{
  "num_hidden_layers": 15,
  "intermediate_size": 640,
  "norm_place": "pre",
  "qk_norm": true,
  "init_std_qkv": 0.0502,
  "weight_decay": 0.0,
  "batch_tokens": [8192, 16384, 24576]
}
Each number is 128 + 24 x the weight over its row's rms, rounded and kept within 0 to 255. Layers, rows and columns count from 0. The size above them is the row's rms in percent of the matrix's.

# layer 9 attention query, 128x128, rms 0.0463, rows 63, columns 0-127
size [125]
[[159 142 139 162 148 113  81 132 162 173 116 121 121 131 110 156 122 122 146 113 148 149 123 145 157 146 145 141 134 118 237 142  96 135 115 127 107 130 133  97 148 116 108 180  99 141 146 130 119 155 124 133  90 120 149 142 132 102 131 139 140 112 153 143 106  89 119 153 134 149  93 145 107 118 176 103 127 159 141 139 120 154 166 119 105 125 125 147 184  94 105  90 123 149 155 100 137 164 112  85  77 120 142 137 128 151 136 185 132 133 139 119 138 144 128 101 129 111 149  97 134 124 126 107 138 108 114 105]]
# layer 9 attention key, 128x128, rms 0.0483, rows 63, columns 0-127
size [120]
[[117  94 110 158 127 129 113 111 106 168 122 116 163  90 145 131 161 115 152 125 142 126 149  99 163 107  91 105 111 115 227  90 142 138 119 114 110 134 162 110 142 130 101 111 141 126 132 114 121 110 145 100  91 132 138 126 139 140 152 141 106 124 105 132 164 181 112  99 149 142 129 148 108 153 151 117 105 111 144 136 169 160 163 110 130  76 110 132 155 108 127 130 130 128 136 137 127 125 110 121  42 106 116 141 121  90 112  98 134  98 129 100 149 145 154 109 134 122 147 155 112 139 185 118 114 115 110 125]]
# layer 9 attention value, 128x128, rms 0.0554, rows 0-25, columns 0-127
size [ 96 116 121 110  99 110 117  99  99  98  97 106  96 119 114 114 114  93  93 109 105 107 115 106 116 114]
[[135 163  89 144 141  90 124 120 178 138  72 110 181 133 159  77 103 134 104 138 120 137 112 128 122 144 116  89 166 113 132 133 144 110 112 128 136 136 130 139 150  99 134 158 147 109 113 161 117 125 103 134 121 121 132 113 145 112 170 107 105 171 124 118  86 114 155 125  78 173 133 157 141 138 131 123 147 123 170  74 170 120 134 113 132 169 122 180 132 118 130 102  94 141 123 119  93 135 176 130 130 138 118 110 139 105 125 145 144 111 124 107 116 159 137 121 162 123 192 113 177 130  98 132 115 108 118 141]
 [112 141 108 109 120 143 139 154 139 165 156  99 124 176 138  89 163  90 141 120 112 134 130 131  71 157 132 148 125 121 149 111 106 118 184 124 133 163 159 134 152 133 122  96  88 104 148 124 133 106 103 118 125 119 132 128 157 121 112  64 150 105 150 123 102 106 145  65 116 106 142  98 135 201 152 124 122 137 152 133 170 124 171 153 125 125 115 152 155 109 125 124 109 103 132 145 145  95 171 148 140 124 141 149  97 131 153 124 146 124 126 118 129 154  96  97 137 127 115 103 132 132 124 171 183 126 146 163]
 [133 131 161 146 111 116 114 129 104  99  84 170 123 132 121  92  83 141 138 152 118 136 147 119 134 128 123  99 141 117 122 104 154 148  89 131 106 114 100 122 121  92  90 119 153 124 142  89 122 148 112 109 153 131 141 118 101 135 115 155 135 151 139 114 142 134 156 159 159 175 174 121 151 163 119 152 157 124 119 100  99 131 137 117 158 116 189  83 104 131 150 141  84 153 142 101 114 158 110 116 106 157 171 134 149  94 110 124 127 115 122 111 124 105 205 150 111 124  98 153 154 128 112  76 109 111  86 142]
 [116 105 138  93 124 140 111  89 101 100 189 140  87 127 135 143 143  85  93 123  99 114 106 147 121 141 155 159 148 127 141 153  91 122 169 117 134  26 126 142 108 105 174  99 132 144 115  57 140 115 167 122 128 152 127 106 111 113 141 136  99 108  84 103 119 106 119 142 127 147 135 134 146 131 105 123  92 127 113 132 145 148 114 135 122 101 165 101 104 131 114 135 147 109 109 152 150 157 120 150  96 141 174 136  92 137 113 111 134 154 118 118 122 125 127 128 124 141 119 102 132  99 106 119 105 135 161 167]
 [ 97 124 154 146 125 187 109 105 121 105  90 138  94 145 135 125 145 133 124 156 136 119 136 182 155 120 180 117 131 131 110 109 101 120 185 122 117 120 172 153  87 124 116 141 108 138 115 161 167 168 123 110  67 131 138 137 115 147 118 188 109 144  79 139 127 136 169 150 128 132 125 129 158 109  99 133 150 114 113 124 108 136 104 136  90 104 124 118 117 114  89 112 127 167 108 148 101 155 107 120 132 150 155 165 105 126 115  98 119 121 128 143  84 134 167 148 123 118  89 118 119  95 150 117  97 120 112 164]
 [144 163 143 144 119 143 158 164 109 172 167 135 142 126 141 122 134 136 119 107 118 132 124 122 133  79 147 117 123 119 119  53  68 105 127 132 117 162 109 134 124 135 144 122 158  96 133 183 163 131 113 128  94 102 133 124 132 104 149  78 137  86 141 163 120 125 191 148 128 101 116 131 123 139  93 136 107 110 158 112 121 119 162 127 114 145 162 124 155 118 113 115 135 136 101 130 156 145 122 128 170 161 131 118 117 131 137 136  79 125 125 155 188 114 139  95 122 147 176 160 121 131 115 131 192 139 116 125]
 [163  93 166 145 126 142 109 144 123 123 145 131 118 133 104 151 145 100 150 147 126  87  85 143 157 138 153 131 124  94 137 142 132 106 130 136 146 150 189 114  94 115 106 142 118 162 102  85 136 136 113 151  97 115 128 118 121 151 101 135 112 153  97 165 132  96 130 133 134 104 154 120 190  64  87 111 151 134 146 121 107 119  84 135 113 126 105 118 162 127 135 103 120  72 131 121 128 144 130 143 121 137 154 151  81 132 166 129  74 130 146  89 149 157 137 148 132  75 111 109 133 128 125 131 146 139  70 135]
 [148 129 112 128 130 156 117 124 113 135 105 168 150  98 125 104 124 152 146 111 146 128 165 155 126 140  86 102 177 172 149 135 117 173 186 109 159 162 109 148 126 147 148 148  97 152 150 151 119 120  95 126 112 123 107 122 159 141 135 173 154 107 129 114 149 145 135 147 122 147  98 122  94 151  73 112 152 136 167 112 146 129 140 131  98 154 129 112 155 147  81 128 119 168 142 171 117  85 135  74 143 142 165 125 105 141 168 143 154 111 127 101 131  96 125 130  93 151 161 105  92 116 112 124 152 141 106 114]
 [136 188 135 170 169  86 131 187 140 140 112 100 173 151 125  95 121 112 121 169 117 162 139  96 106 119  76 125 132 121 138 136 149 148 143 145 118  82  82 155 117 127 114 120 169 164 173 134 133 123 128  85 143 102 102 109 129 161 170 143 109 177 132 116 143 130 114 126 116 171 182 118  97 136  75 140 135 120 115 137 103  89 146 130 119 150 147 110 145 130 169 161 141 121 111 109 135 114 116 112 131 127 126 103 136 135 153 117 152 150 117 113 153 141 161 151 137 112 161 141 122  94 143 140 121 138 118 131]
 [130 110 152 118 147 127 106 139  84 169 123 162 112 145  74 164 115 128 153 164  95 143 139 112 136 170  96 164 169 116 132 144 120 134 131  92 132 142 104 131 146 146 137  94 111 158 126 128 107 136 142 115 120 122 126 166 161 137  78 177 106 131 145 140 130 129 147 153 141 125 136 126  86 124 120 119 162 162  90 152 103 179  88 127 120 117 138 120 139 149 109 137 152 161 120 129 160 144  95 100 135 135 139 146 119 129 148 148 160  70 145 141 146 137 172 131  99 160  92  90 137 117 144  87 121 131  70 126]
 [131 103 134 123  88  83 109 159 119 140 158 177 133 150 133 146  92  90 120 156  93 133 123 133 148 122 119 126  97 142 130 115 114 118  94  86 114 141 159  87 114 163 123 163  95 155 160 137 114  98 129  65 135 146 128  78 154 141 118 155 125 108 148 117 150 133 121  99 112 140 152  77  72 167 102 141 161 135  73 155 115 137 154 159 143  98 151 117 151 110 144 173 151 161 133 128 158 164  94 130  90 133 104  88 137 124 136 115 114 112 128 115 141 123 110 119 122 155 126 135 121 105 136 115 111 140 126 137]
 [117 111 126 101 114 166 158 146 137  97 142 145 131 127  99 160 112 161 132 108 115 142 129 153  76 141 115 110 106 134 165 159 123 158  89 164 153 128 172 121 119  96  95 120 141 133 126 133  76 167 107 114 110 148 131 123 144  86 110 118  86 145 154 147 102 153 119 146 124 116 126 115 135  96 175 177 146 149 141 161 116 159 138  96 153 140 122 113 120 107 113 152 141  99 169 124  73 154 120 126 116 150 161 143 147 104 109 121 168 135  84 152 131 135  89  98 128 157 159  78 138 123 135 109 163 116 117 113]
 [ 99  78 121  88 162 153 130 136  98 123 151 123 128 155 134 137 111 107 121  87 132 106 145  99  67 139 145 118 123 160 171  95  96 144 144 116 120  96 155 127 173 144 133 152 105 158 125  82 114 129 107 118 116 110 146 146 118  68 126 111 108 132 142  91 166  95 136 123 130 158 114 113 170 165 121 116 185 116 127 153 107 149 124 120 123 114 176 135 135  87 108 147  87 136 125 128 126 156 159 161 110 164 131 145 109 132  72 138 107 113 134 123 127 110 112 117 159 126 141  97 118 129  94 146 149 138 164 114]
 [126 165 111 118  96 134 141 102 130 126 110 114 115 159  99  92 109 130 147 174 109 160 134 167 105 128 123 125 124  95 127 114 101 114 125 167 116 163 105 143 114 126  97 135 160 125 164 113 107 127  97 126 113  96 133 126 117 108 119 149  94 117 157  88  96  97 150 109  50 131 165 109 156 106 131 127 144 147 123 113  84 149 136 114 103 162 112 103 139 147 111 136 108 137 117 141  78 144 114 118 126 117 113 133 178 133 171  88 171 121 133 138  79 122  83 128 101 133 152 130 152 122 167 157  90 117 149  96]
 [ 87 128 132 127 118 107 101 132 142 121  97 142 104 170 137 132 137  86 114  98 138 103 117 113 148 110 128 152 119  82 137 152 147 125 114 119 148 124 120 117 145 113 118 169 120 131 166 105 141 122 137 104 122 103 101 127 127 143 146 110 115 137 120 148 143 114 152  90 110 121 124  94 144 140 131  94 130 139 113 152 105 112  99 156 140  95 116 134 120 112 142 158 169 151  97 141 137 146  92 116 121  53 113 128 101 133 123  85 142 181 159  93  95 179  64 133 144  85 101 123 138 106 161 101  77 140 181 142]
 [169 151 119 165 116 130 150  93 126 140 114 131  89 127 119  89 135 105 145 125 124 131 118 168 114 131 162 132 115 152 100 111 105  97  92 108 130 181 138 142 166 156 121 150 138 102 126 140 138 110 134 162 133 102 125 124 141 113  93 117 114 143 134 173 126  91 165 110 127  91 145 144  95  97 139 105 122 162 153 122  75 133 146 144 110 146  67 130 152 124 127  82  65 135 128 135 107 151 152 139 132  86 155 118 134 133 146 119 121 125 160  93 170 105 124  96 122 158 148 144 131 134 183 151 148 102  87 123]
 [111 134 133 119 143 133 167 123 118 111 126 101 116 121 143 116 111 132 146 118  73 150 119 146 149 113 121 129 143 120 123 132 168 136 107 120 127 107 102 106 118 129 163 150 136 126 115 121 113 123 142 135 126 134 150 143 110  87 110 118  90 135 145 104 118 145 106 120 163 147 208 161 118 145 129 191 133  71 120 134 141 157 123 114 123 174 107  97 103 109 107 133 100 137 149 128 144 162 148 172 141 140 125 121 200 142 114 164  68  99  98 164 104 141 114  99  95  94 142 132 122 106  76 146 157 136 141 107]
 [171 113 107 167 122 130 114 190 105 172 148 120  83 111 115 140 110  99 120 139 117 122  60  88 107  91 132 129  63 129 174 150 136 135  97 114  94 137 123 107 136 160 154 170 125 123 113 107 140 138 158 121 148 140  94 137 127 120 129 120 147 104 113 129 116 108  97 116 127 121  73 137 115 143 124 106 130 148  89 136 116 128 118 118 160 123 102 135 121 161  80 133 144 161 130 126 131 172 110 166 126  88 125 130  96 139 102 164 147  73 165 157 148 154 127 120 116 121 136 113 124 102 143 142 140 137 110 110]
 [147 103 128 194  91  74 167 108 146 105 124 175 169 124 132 115 125 152  98 128 138  97 128 177 148 153 138 142 114 111 116 130 158 107 138 111 143 165 115 126 133 166 120 124 109 123 120 155  84 116 106  98 149  93 155 107 152 104 121 113 143 141 168 119 197 158 157 137 105 153 131  94  74 134 126 143 115 116  96 141 110 104 131 118 141 131 111 116 105  96 175 150 139 133 147 129 103 104 147 120 177 121 125 102 195 126 125 119 121 108 128 149 110 102 113 136 136 150 140 164 105 137 116 122 141 139 132 127]
 [126 109 115 114 176 107  93 149 104 156 144 110 132 141 163 120 120 139 130  96 127 116 137  89  86 127  98 131 140 162 119 146 163 138 140 156  83 145  83 160 148 119 151 101 139 117 149 116 130 128  93 136 106 111 134 150  93 156 126  87 132 121 166  97 140 161  90 137 105 133 171 134 140 127  86 161  98 130 123 117 158 119 125 131 113 126 197  98 167 109 119 146 122 114 116  99 134 111 153 139 157 113 138 155 139  91 135 146 126 173 122 139 109 126 122 163 112 131 147 121 126 177 119 142 139  95 205 137]
 [119 134 103 124 114 108 125 109 132 102 126 149 104 104 153  89 136 156  94 106 160  98 157 131 164 122  81  99 118 169  86 108 148  91 158 126  84 173 160 129 125 164 119 124 129 104 148 148 128 119 167 146 137 131 138 129 151 134 138 131 143  82 151 126 140 131 152 156 111 177 139 158 102 170 105  95 128 115 116  98 103  79 103 150 131 107 151 115 132 118  96 121 118 135 143 133 155 147 118 178 121 132 148 130 152 139 108 145 122 121 128 142 155  69 149 100 147 128 137 150 122 133  79 105 111 100 116 192]
 [134 163 119 118  90 155 146 129 164 168 169 135 121 116 121 143 136 105 118 140 112 153 143 108 121  91 154  71  73 106 134 102 138 125 150 139 137 122 141 143 117 145 166 106 133 121 113 152 186 121 147 171 148 144 123 118 150 103 111 134 127 120 122 109 161 118 135 171 159 107 112 161 124 121  95  95  89 141 128 139 133 142 146 114 157 168 150 151 108 116 110 142 148 109 113 133 125 116 112 169 120 142 130 105 145 179 136 116 124  78 131 155 171 123  64  80 138 141 102 133  80 108 110 132 162 157 129 104]
 [137 144 105 146 113  99 102 111 142 157 120 108 126 107 201 113 161 110 101 130 116 101  90 111 130  93 137 117 155 170 108  91 103 105  87 128 151 167 128 102 123 149 150 117 114 118 134 163 146  87 128 161  75 154 141 123 120 103 112 125 145 122  97 167 124 100 161 132 115  91  90 119 123 170 110 120 120 118 117  95 155 111 131 128 126 151 148 179 146 136 172 109 111 166 118 159 140 134 107 135 112 151  94  96 113 154 138 110 100  95 157 161 141 109 124 100 146 135 166 155 167 135 143 108 113 139 116 123]
 [137  81 131 140  82 123  99 114 130 112 133 132 168 142 122 141 121 157 131 156 146 121 142 135 114 129 166 136 160 153 111 144 120 150 126  95 126 140  92 127 126 167 121 125 139 132  78 142 143 125  68 116 115 128 140 139 151 161 178 165 130 148 119 144 134 144 148 128 136  91 128  93 186  98 136 137  99 117 122  62 123 124 126 138  82 114 115 127 145 188 114  73 116 159  97 156  91 121 123  92 141 149 166 131 118 123 125  74 124 113 160 150 111 112 130 130 117 143 151 108 120 167 169 144 111 124 100 137]
 [114 109 125 131  99 123  88 105 129  83  89 162  97 154 141 104 100 181 152 114 132 141 175 137 131 139 131 148 130 125 147 116 115 160 158 124 102 105 134 143  97 174 186 145 104 111 114 134 131 121 158 137 152 145 159 110 149 140 135 130 135 101 121  78 160 130 154 127 155 140 130 118  89 139 122 107 108 123  84 110 138 131 105 145 132  69 161 136 101 126  81 106 120 181 116  99 123 131 162 130 124 137 144  91 150 154  82 145 134 122 126 132 107 112 127 145 119 148 153 104  71 115 139 113  78 100 134 135]
 [133 115 130 144 114 171 162 147 152  87 135 135 126  95 124 124  84 133  93 151 128  80  96 158 145 111 120 110 125 146 135 115 142 119 128 108 132 153 150 121 189 174 100 134 121 139 141 153 102 189 121  91 124 123 146 137  90 112 170 187 102 126 154 127 146 121 100 110 130 124 123 122 174 139  98 146 144 105 115 154 114  88 142 116  89 134 107 136 126 100 143 103 124 131 106 132 150 190 142 144 142 124 135 125 107 138 101 133 136  77 107 141 182  87  75 146 115 142 135 131 140 139 147 138 153 146 142 138]]
# layer 9 attention output (transposed), 128x128, rms 0.0622, rows 0-25, columns 0-127
size [ 93 111 118 108 107 108 115  99  97  97  98 105  90 111 107 104 110  93  93 109  99 103 115 109 119 118]
[[158 161 133 146  85 133 131 147  70 180  67 141 137 160 158 120  96 156 127 148 146 107 129 106  97  62 126 125 134 148 164 132 112 140  98 140 104 153  88 128 119 103  76 139 157  92 139  95 115 145 113 110 120 138 147 167 111 130 134 104 146 115  84 122 147 144 123 117  87 116 125 120 108 167 131 147 157 120  99 102 143 121 130 120 132 137 141  82 124 123 113 158 112 145 108  94 127 115 131 105 113 121  99 124 117 108 116  98 105 126 136 154  74  85 123 123 128 104 153 104 149 163 124 116 110 134 167 151]
 [105 117 109 176 117 142 143 128 113 148 165 139 122 187 143 111 129  96 134 118 104 104  94 135 109 155 146  88 119  83 163 122 102 100 101 132 131 124 169 124 120 125 137 138 120  60 165 118 134 120 145  76 144 119 157 148 110  96 175 138 164 121  85 127 134 138 106  83 106 166 133 108 155 121 103 120 153 135 163 121 143 151 156 128 113 105 101 116 134  72 135 145 163 136 145 143 131  86 138 148  94 174 158 136 132 122 141 118 122 116 109 156 135 110 123 101 131 149 151  90 143  78 121 140 129 139 150 126]
 [147 113 146  89 105 129 161 118 149  98 104  81 144 153 152 102  76 123 125 152 168 125 172 135 155 120 177 180 142 110 131 152 149 135 132 133 109 129  80 132 155 160 119 139 107 151 127 122 135 116 115 121  95 127 132  97 117 144 113 146  97 127 146 133 104 132 136 176 121 139 150 114 132 165 103 125 129  95 119 168  99  66  99 178 104 117 178 146 108 124 119 146  94 161  92  97 125 137 109  98 168 136 144 128 143 102 125 136 132 118 121 133 104 143 152 162 150 161 112  94 105 120  98 114 118 104 103 142]
 [131 111 114 105 128 127 135 103 141 119 132 144 125  92  89 178 146 162 138  90 145 126 111 116 146  99 176 145 120 100 105 125 139 125 150 121 169 116 156 131 118 120 125 107 125 163  92 122 192 146 135  96 118 145  90 126 153 135 115 136 172 118 124 149  76 136 117  97 123 142 108 138 154 181 148 133 135 131 138 110 187 147 148 144  91  80 121 140  95 151 130 152 174 106 130 117  98 102 154 151 145  94 126 166 143 154  82 103 127 157 119 130 120 178 141 155 112 125 157 105 135 147 120 159 126 141 112 100]
 [163 136 112 122  92 122 137 118 108 137 138 114 109  88 158 117 149 138 163 159 136 159 103 160 112 117 166 146 143 119 177 121 120 181 126 118 124 138  95 175 147 129 102 122  94 149 104 125 137  79 169 138 163 149 113 140 158 113 150 153  83  95 151 120  85 138 146 137  95 137  82 159 132 105 140 128 124  92 115 156  92 117 117 124 155 106 160 134 125 106 131 135 146 131 153 157 119 138 107 141 126 106 159 148 125 154 131 123 132 154 170 109 115 158 173 103 114 163 135 163 106 128 114 138 166 135  79  88]
 [135 120 146 147 144  97 132 103 138 144 109 121  93  99 137 107 138 100 150  95 114 117 192 156  76 152 158 125 115 137 156  98 162 136 127 124  93 127 148 137 136 115 136 149 144  60 151 136 112 112 100 117  67 156 156 117 125 120 128 108 137  89 115 135 121 148 140 114 135 126 128 137 132  93 119 158  99 100 107  93 129 152 186 156 103 172 146 125 150 107 158  93 146 117 148 100 148 109  98  99  97 118 102 121 134 173 137 117 104 113 125 111 128 141  96  93 173 105 136 154 143  79 118 108 127 135 121 149]
 [145 147 115 121 134 133 152 100  88 154 109 114 128 174  85 165 121 135 161 128 143 156 132 159 145 139 177 159 131 149  78 120 100 120 127 104 139 114 110  99 116 129 125 110  59 127 124 129 149 125 136 140 163 114 126 166 115 176 165 123 119 155 116 123 105 123 100 102 135 127 142 158 120  93 151 132 111 122 117 160  69 141 135  97  94 100 124  84 119  94 120 145 106 120 129 149 113 103 134 125 126 128 128 120  96 185 169 125 153 136 154 127  93 188 112 145  97 149 117 135 150 111 107 109 127 140  84 103]
 [129 129 132 139 124 118 141 117 164 135 130 122 167 125 108  94 102 143 110 131 127 156  76 135  78 167 145 129 118 105 132 169  84 157 129 122 107 119  90 138 161 131 105 100 116  99 128 136 117  77 153  98  99 169 118 128 165 136  95 114 101  97 129  94 183 160 126 109 100  75  98 129 135  94 139 123 130 127 117  76 133 138 143 107 101  97 104 138 133 179 142  99 130 150 114 134 132 166 116 153 104 128 135 139  95  94 105 149 107 143 131 145 115 112 137 122 103 117 120 156 170 159 108 161 142 117 104 168]
 [116 164 142  93 108  92 109 126 124 111 148 118  87 158 125 133 118 141  92 128 196 118 106 128 136 107 122 146 110 128 148 120  94 130  69 119 105 135 111 160 107 100 130 129 130 158 136 101 112 114 139 127 126 135 179  86 146 140  83  90 149 115 120 115 113 137 106 141 156 130 122 107 126 132 139 148 143 122 105 104 166  81 112 157  93 185 111 142 114 135 111  84  99 164 116 129 169 123 129 101 142 143 103  88 125 124  98 168 128 123 107 146 127 120 140 140  94 141 162 123 172  98 103 117 192 127 129 140]
 [135 136 169 137 112 115 114 105 161  88 157 179 163 109 117 128 141 117 126 117  99 146  99 148 185 175 161 114  98 142 147 138 164 131 122 133 179 126 117 139 153  92 153 113 103 191 119 157 108  89 165  83 119 133 111  84 162 122 103 149  90 133 140 119 153 110 116 127 112 103 155 123 113 127 160 144  84 147 131 132  93  96 118 144 101  82 126 137 115 130 125 139 113 133 150 116 125 142 152 107 116 143 134 131 121 107 126 111 112 140 162 127  84 124 131 134 125 112 120 117 107 126 168 111 189 116  86 141]
 [128 137 100 172 105 120 116 152 150 125 140  91 122 143 113 160 126 122 147 153 161 139 141 103 168 169  82 131 158 111 132 111 148 152  90 127 105 113 160 152 127 124 146 115 106 102 123 108 154 154 145 102 112  97 110  85 157  94  95 112 145 121 151 120 150 113 123 200 143 159 142 102  90 133 163 118 106 152 120 138 150 120 161 173 117 125 116 119  90 127 123 107 145 157 141 136 101 145 102 138 108 159 117 123  87 122 141 138 127  97 113 131 128  97 171 141 159 151 111 120 121 139 162 112 198  91 115 100]
 [140  96 120 140 115 119 167 139 107 102 113 142 134 129 105 107 125 111 168 182 101 128 119 109 132 123  63 132 127 135 136 155 145 124 106 139 150  86 139 175 126 106 147 119  82 173 119 119 140 129 100  84 101 145 119 148 146 135 171 148 126 157 132 161 169 151 149 114 110 118 142  84 138 128 129 144 139 100 135 173 125 139 156 134 131 128  85 128 131 144 178 152 119 124 110 156 154 124 147 120 113  97 134 129 147 118 122 140 200  78 132 125 142 138  69 142 174  95 127 107 130 152 139 155  96 136 143 134]
 [129  87 132 154 126 125 139  98 112 160  94  77 137 136 165 131 100  96 139 118 128 137 145 155 151 115 125 132 145  90 111 108 120  94 146 105 165 158 135 129 105 110 128 175  86 100 112 150 133 122 164  66 123 127 141 119 131  99 131  93 190 140 134 141 111 131 108 142 129 134 136 151 138 156 124 127  93 142 137 141 124 111 137 166 105  93 109 116 202 140 174 148 141 123 120 115  84 101 147 136 135 132 147 172 145  95 166 145 161 107 113 160 140 101 105 148 111 121 121 100 116 173 133 149 109 105 150 137]
 [124 193 171 120 118 148 133 163 158 129  88 135 124 143 142  46 137 178  99 121 138 129 145 129 154 142 102 126 120 106 179 149 153 114 141  93  96 142  99 173 137 108  88 164 137 107 132 123 121 132 153 131 137 139 123 187 123 127 164 144 125 136 123 100 163  98 118 145 116 144 103 118 178 135 145 151 124 121 127 132 153  96 116 136 133 145 107 155 118 146 136 102  70 133 130 164 128 130 130 156 146 133 151 126 104 138  93 134 171 119 134 125 113 136 100 113 151 137 143  85 152 163 145 137 150 136 137  94]
 [128 130 143  98 137 130  81 140 145 155 126 117  87 169 147 157 164 156 121 176 119 167 109 137 144 121 110 110 120  76 138 107 125  77 112 146 107 136 147 116 131 118 139 142 108 134 114  82 157 126 160 149 150 104 124 148 122 119 114 101 152 213 143 134 148 124 116 109 133 106 101 153 161 168 124  91 118 146 152 157 156 133 135 122 150 107 100 155  93  90 106 128 139 149 163 137 107 137 101 139 100 114 107 111 107 189 135 131 121 123 127 114 124 157 159 121  88 163 123 126 133 123 137 133 120  94  92  90]
 [118 121 148 138 126 133 129 130 146 161 123 158 129 123 110  93 107 145 157 136 100 149 139 141 105 180 136 116 120 106 121 117 140 117 114 122 112 152 144  96 115 140 110 148 133 133 147 177  58 162 131 147 109 140 149 139  93 103 175 146 156 131 127 156 161 131 107 130  90 160 134 122 138  75 121 123 111  87  79 163 124 137 110  79 100 170 132 138 108 136 136 149  91 103 114 141  96 100  89 171 112 138 161 166  81 152 136 154 134 138 148 102  90 115 113 134 141  84 124 107 136 113 106 101 155 115 128 156]
 [129 153  97 113  68 138 141 150 108 110  83 117  92 114 112 122 154 132 115 115 111 140 128  95 138 100 114 114 158 158 108 136 107 125 134 146 122 125 109 128  81 142 138 115 172 124 130 197 158 132 101 136 112 119 151 121 129 151 133  91 150 138  80 165 149  99 114 153  99 118 155 134 139 129 155 148  78 110 119 145 115 110 133 148 160 167 162 148 150 105 167 126 134 125 130 106 145 107 108  93 180 161 140 150 171 153 123 125 149 130 153 152 175 130 138 125 187 113 105 114 131 152 149 158 145 129 153 106]
 [135 120 124 133 186  92  62 123 146 131 141 139 118 108  71 166 140 115 127 104 143 118  99 149 187 166  93 120 151 124 125 123 139 143  96 126 100 140 126  73 109 162 137 122 129 118 165 137  91 129 155 141 110  89 115 124 127 104 128 127 107 139 137 173 119 102 145 130 104 128 143 126 128 129 118 108  88 140 146 109 122 161 113 165 104 143 153 132 136 136 147 138 139 113 163 106 103 139 109  93  88  98 112 140 140 114 181 118 175 128 121  83 128 111  95 129 155 135 148 123 107 166 142 136 144 165 168  96]
 [135 142 110 119 128 142 135 166 148 133 110 146 125 130 119 112 128 172 119 152 113 172 165 108  94 118  82  93  92 144 155 158 137 157 120 143 146 195 119 102 159 131 116 123 100 109 126 104 176 152 136 156 140 129 140 131 129 148 161  93 139 114 161 136 181 130 144 158 157 129 156  96 132 124 147 114  94 164 106 140 111 101 139 111 137 154 134 125 120 112 152 115 129 149  86 128 154 152  97 161 145 191 106 139 126  72 145 153 103  97 143 114 143  93 121 125 128 168 143 158 127  92 105 111 122 107 158 116]
 [125 123 153 139 108 127 132 105 105 123  96  90 131 111 116 118 107 141  69  88  62 121 104 158 130  95 153 165 131  85 124 136 111 100 141 116 133  90 133 128 113 103 186 122 131 116 123 123 128 104 134 153  94 105 134 104 149  95 101 103 154  89 128 146 126 157 139 113 155 158 128 155 131 137 111 108 156 150 181 104 114  66 103 111 141 144 114 126 155 111 135 122 119 137 132 134 122 177 151 109 151 161 110 109 183 144 155 136 117  87 109 137 118 121 116 104 133 151 131 100 147  90 112 137 139 162 159 162]
 [118  79 133 178 129 114 148 137 145 122 113 119 140 128 143 162 123 145  64 165 127 159 154 112  87 141 116 100 158 107 139 132 155 125 170 136 114 106  99 125 148 163 103 113 159 105 128 123 146 128 153 166  96 134 170 104 121 103 115 100 123  71 170 128 119 121 141 139 143 116 119 127 108 137 138 107 132  90  64 100 155 115 142 100 113 115 140 165 131 139 119 134 149  77  98 116  99 156 145 114 152 141 140 101 139 116 128 142  74 109 151 150 114 123 148 179 161 161 114 119 103 125 110 114 115 153 148 151]
 [128 160 103 146 131 105 183 129 141 111 110 132 104 103 123 154 135  79 149  93 144 121  92 161 140 160 100 165 128 148 139 109 148 128 125 111 124  99 156  90 124 151 136 141 181  92 106 132 120 146 160 125 140 128 130 129 112 102 150 129 119  98 131 135  88 125  98  94 135  92 116 160 130 129 158 136  92 137 101 119 156 220 137 138 161 145 134 152 141 155 137 117 183 128 112 146 177 121  96 124  89 157 145 138 115 106 143 146 133 134 113 113 126 162 106 112 158 112 155 163 148 132 117 125  94 119 162 124]
 [110 157 133 194 178 122 107 121 105 177  89  91 140 116 139 131 103 144 164 111 110 122 147 119 112 137 132 111 145 168 132 105 155 143 139 124 130 154 153 136 147 151  75 132 138 112 138 136 100 146 119 107 145 113 134 115 125 106 131 106 144  98 104 136 117 122 130 167 116 124 150 131  97 132 113 103 142 128 143 149 179 174 146 120 122 160 106 127 117 133  94 111 149 131 143  72  90 127 123  86 101 126 110 163  85 156  89 108 118 138  98 111 117 136 166  96 150 118  66 160  95 158  89 111 126 120 136 140]
 [145 144 105 140 163 125 137 130 117 141 100 100 133  95 142  88 124 119 152 116 144 149 118 188  83 166 128 167 145 114 145 179 118 162 168 112 146 167 111 107 156  90  70  87 102 127 173 112 112 182 126 130 101 126 113 129 148 136 136 178 120  87 139 112 113  98 148 152 126 140 102 105 147 110 128 134 113 117 188 109  93 123 121 142 128 144 129 116 121 130 122 116 122 141 143 110 139 104 115 156 154 147 143 109  98 153 153 117  88 128 101  98  94 116 149 127  81 133 134 137 125 159 144 131 167 142 107 134]
 [101 108 112 123 143 152 124 135 140  91 133 135 152 101 117 104 166 125 106 114 121 149 141 112 144 135 112 126 122  67 158 116 128 161 139 113 152 145 100 138 101 162 118 135 158 110 109 106 101 115 141 145 104 132  59  68 159 114 115 138 171 112 178 144 153  91 128 168 129 112 147 116 129 128 147 133 153 129  98  72 121 100 149 145 165  79 155 107 130 113 103 157 143 120 129 130 105 161 103 116 157 104 144 151 129  94  97 111  68 162 118 135 126 142 162 136 112 104 159 137 107 147 124 154 105 109 125 122]
 [151 110 118 142 113 106 119  96 133 186 158  80  79 104 117 108  71 101 152 132 110 198 171 139 116 150  79  98 147 135 127 168 137 125 158 121 140 122  80 131 116 109  69 109 142 121 155 135 125 100 131 106 116  87 135 111 130 135 135  96 147 108 124  92 135 121 150 157 164 139 133 126 128 143 143  94 127 127 127 170 133 156 141 156 116 152 129  96 123 114 149 128 131 129 131 149 129 104 131 149 108 120 133  96 145 120 142 131 124  66 149 160 109 142  98 125 122 144 134 143 183 131 137 149 170 128 111 105]]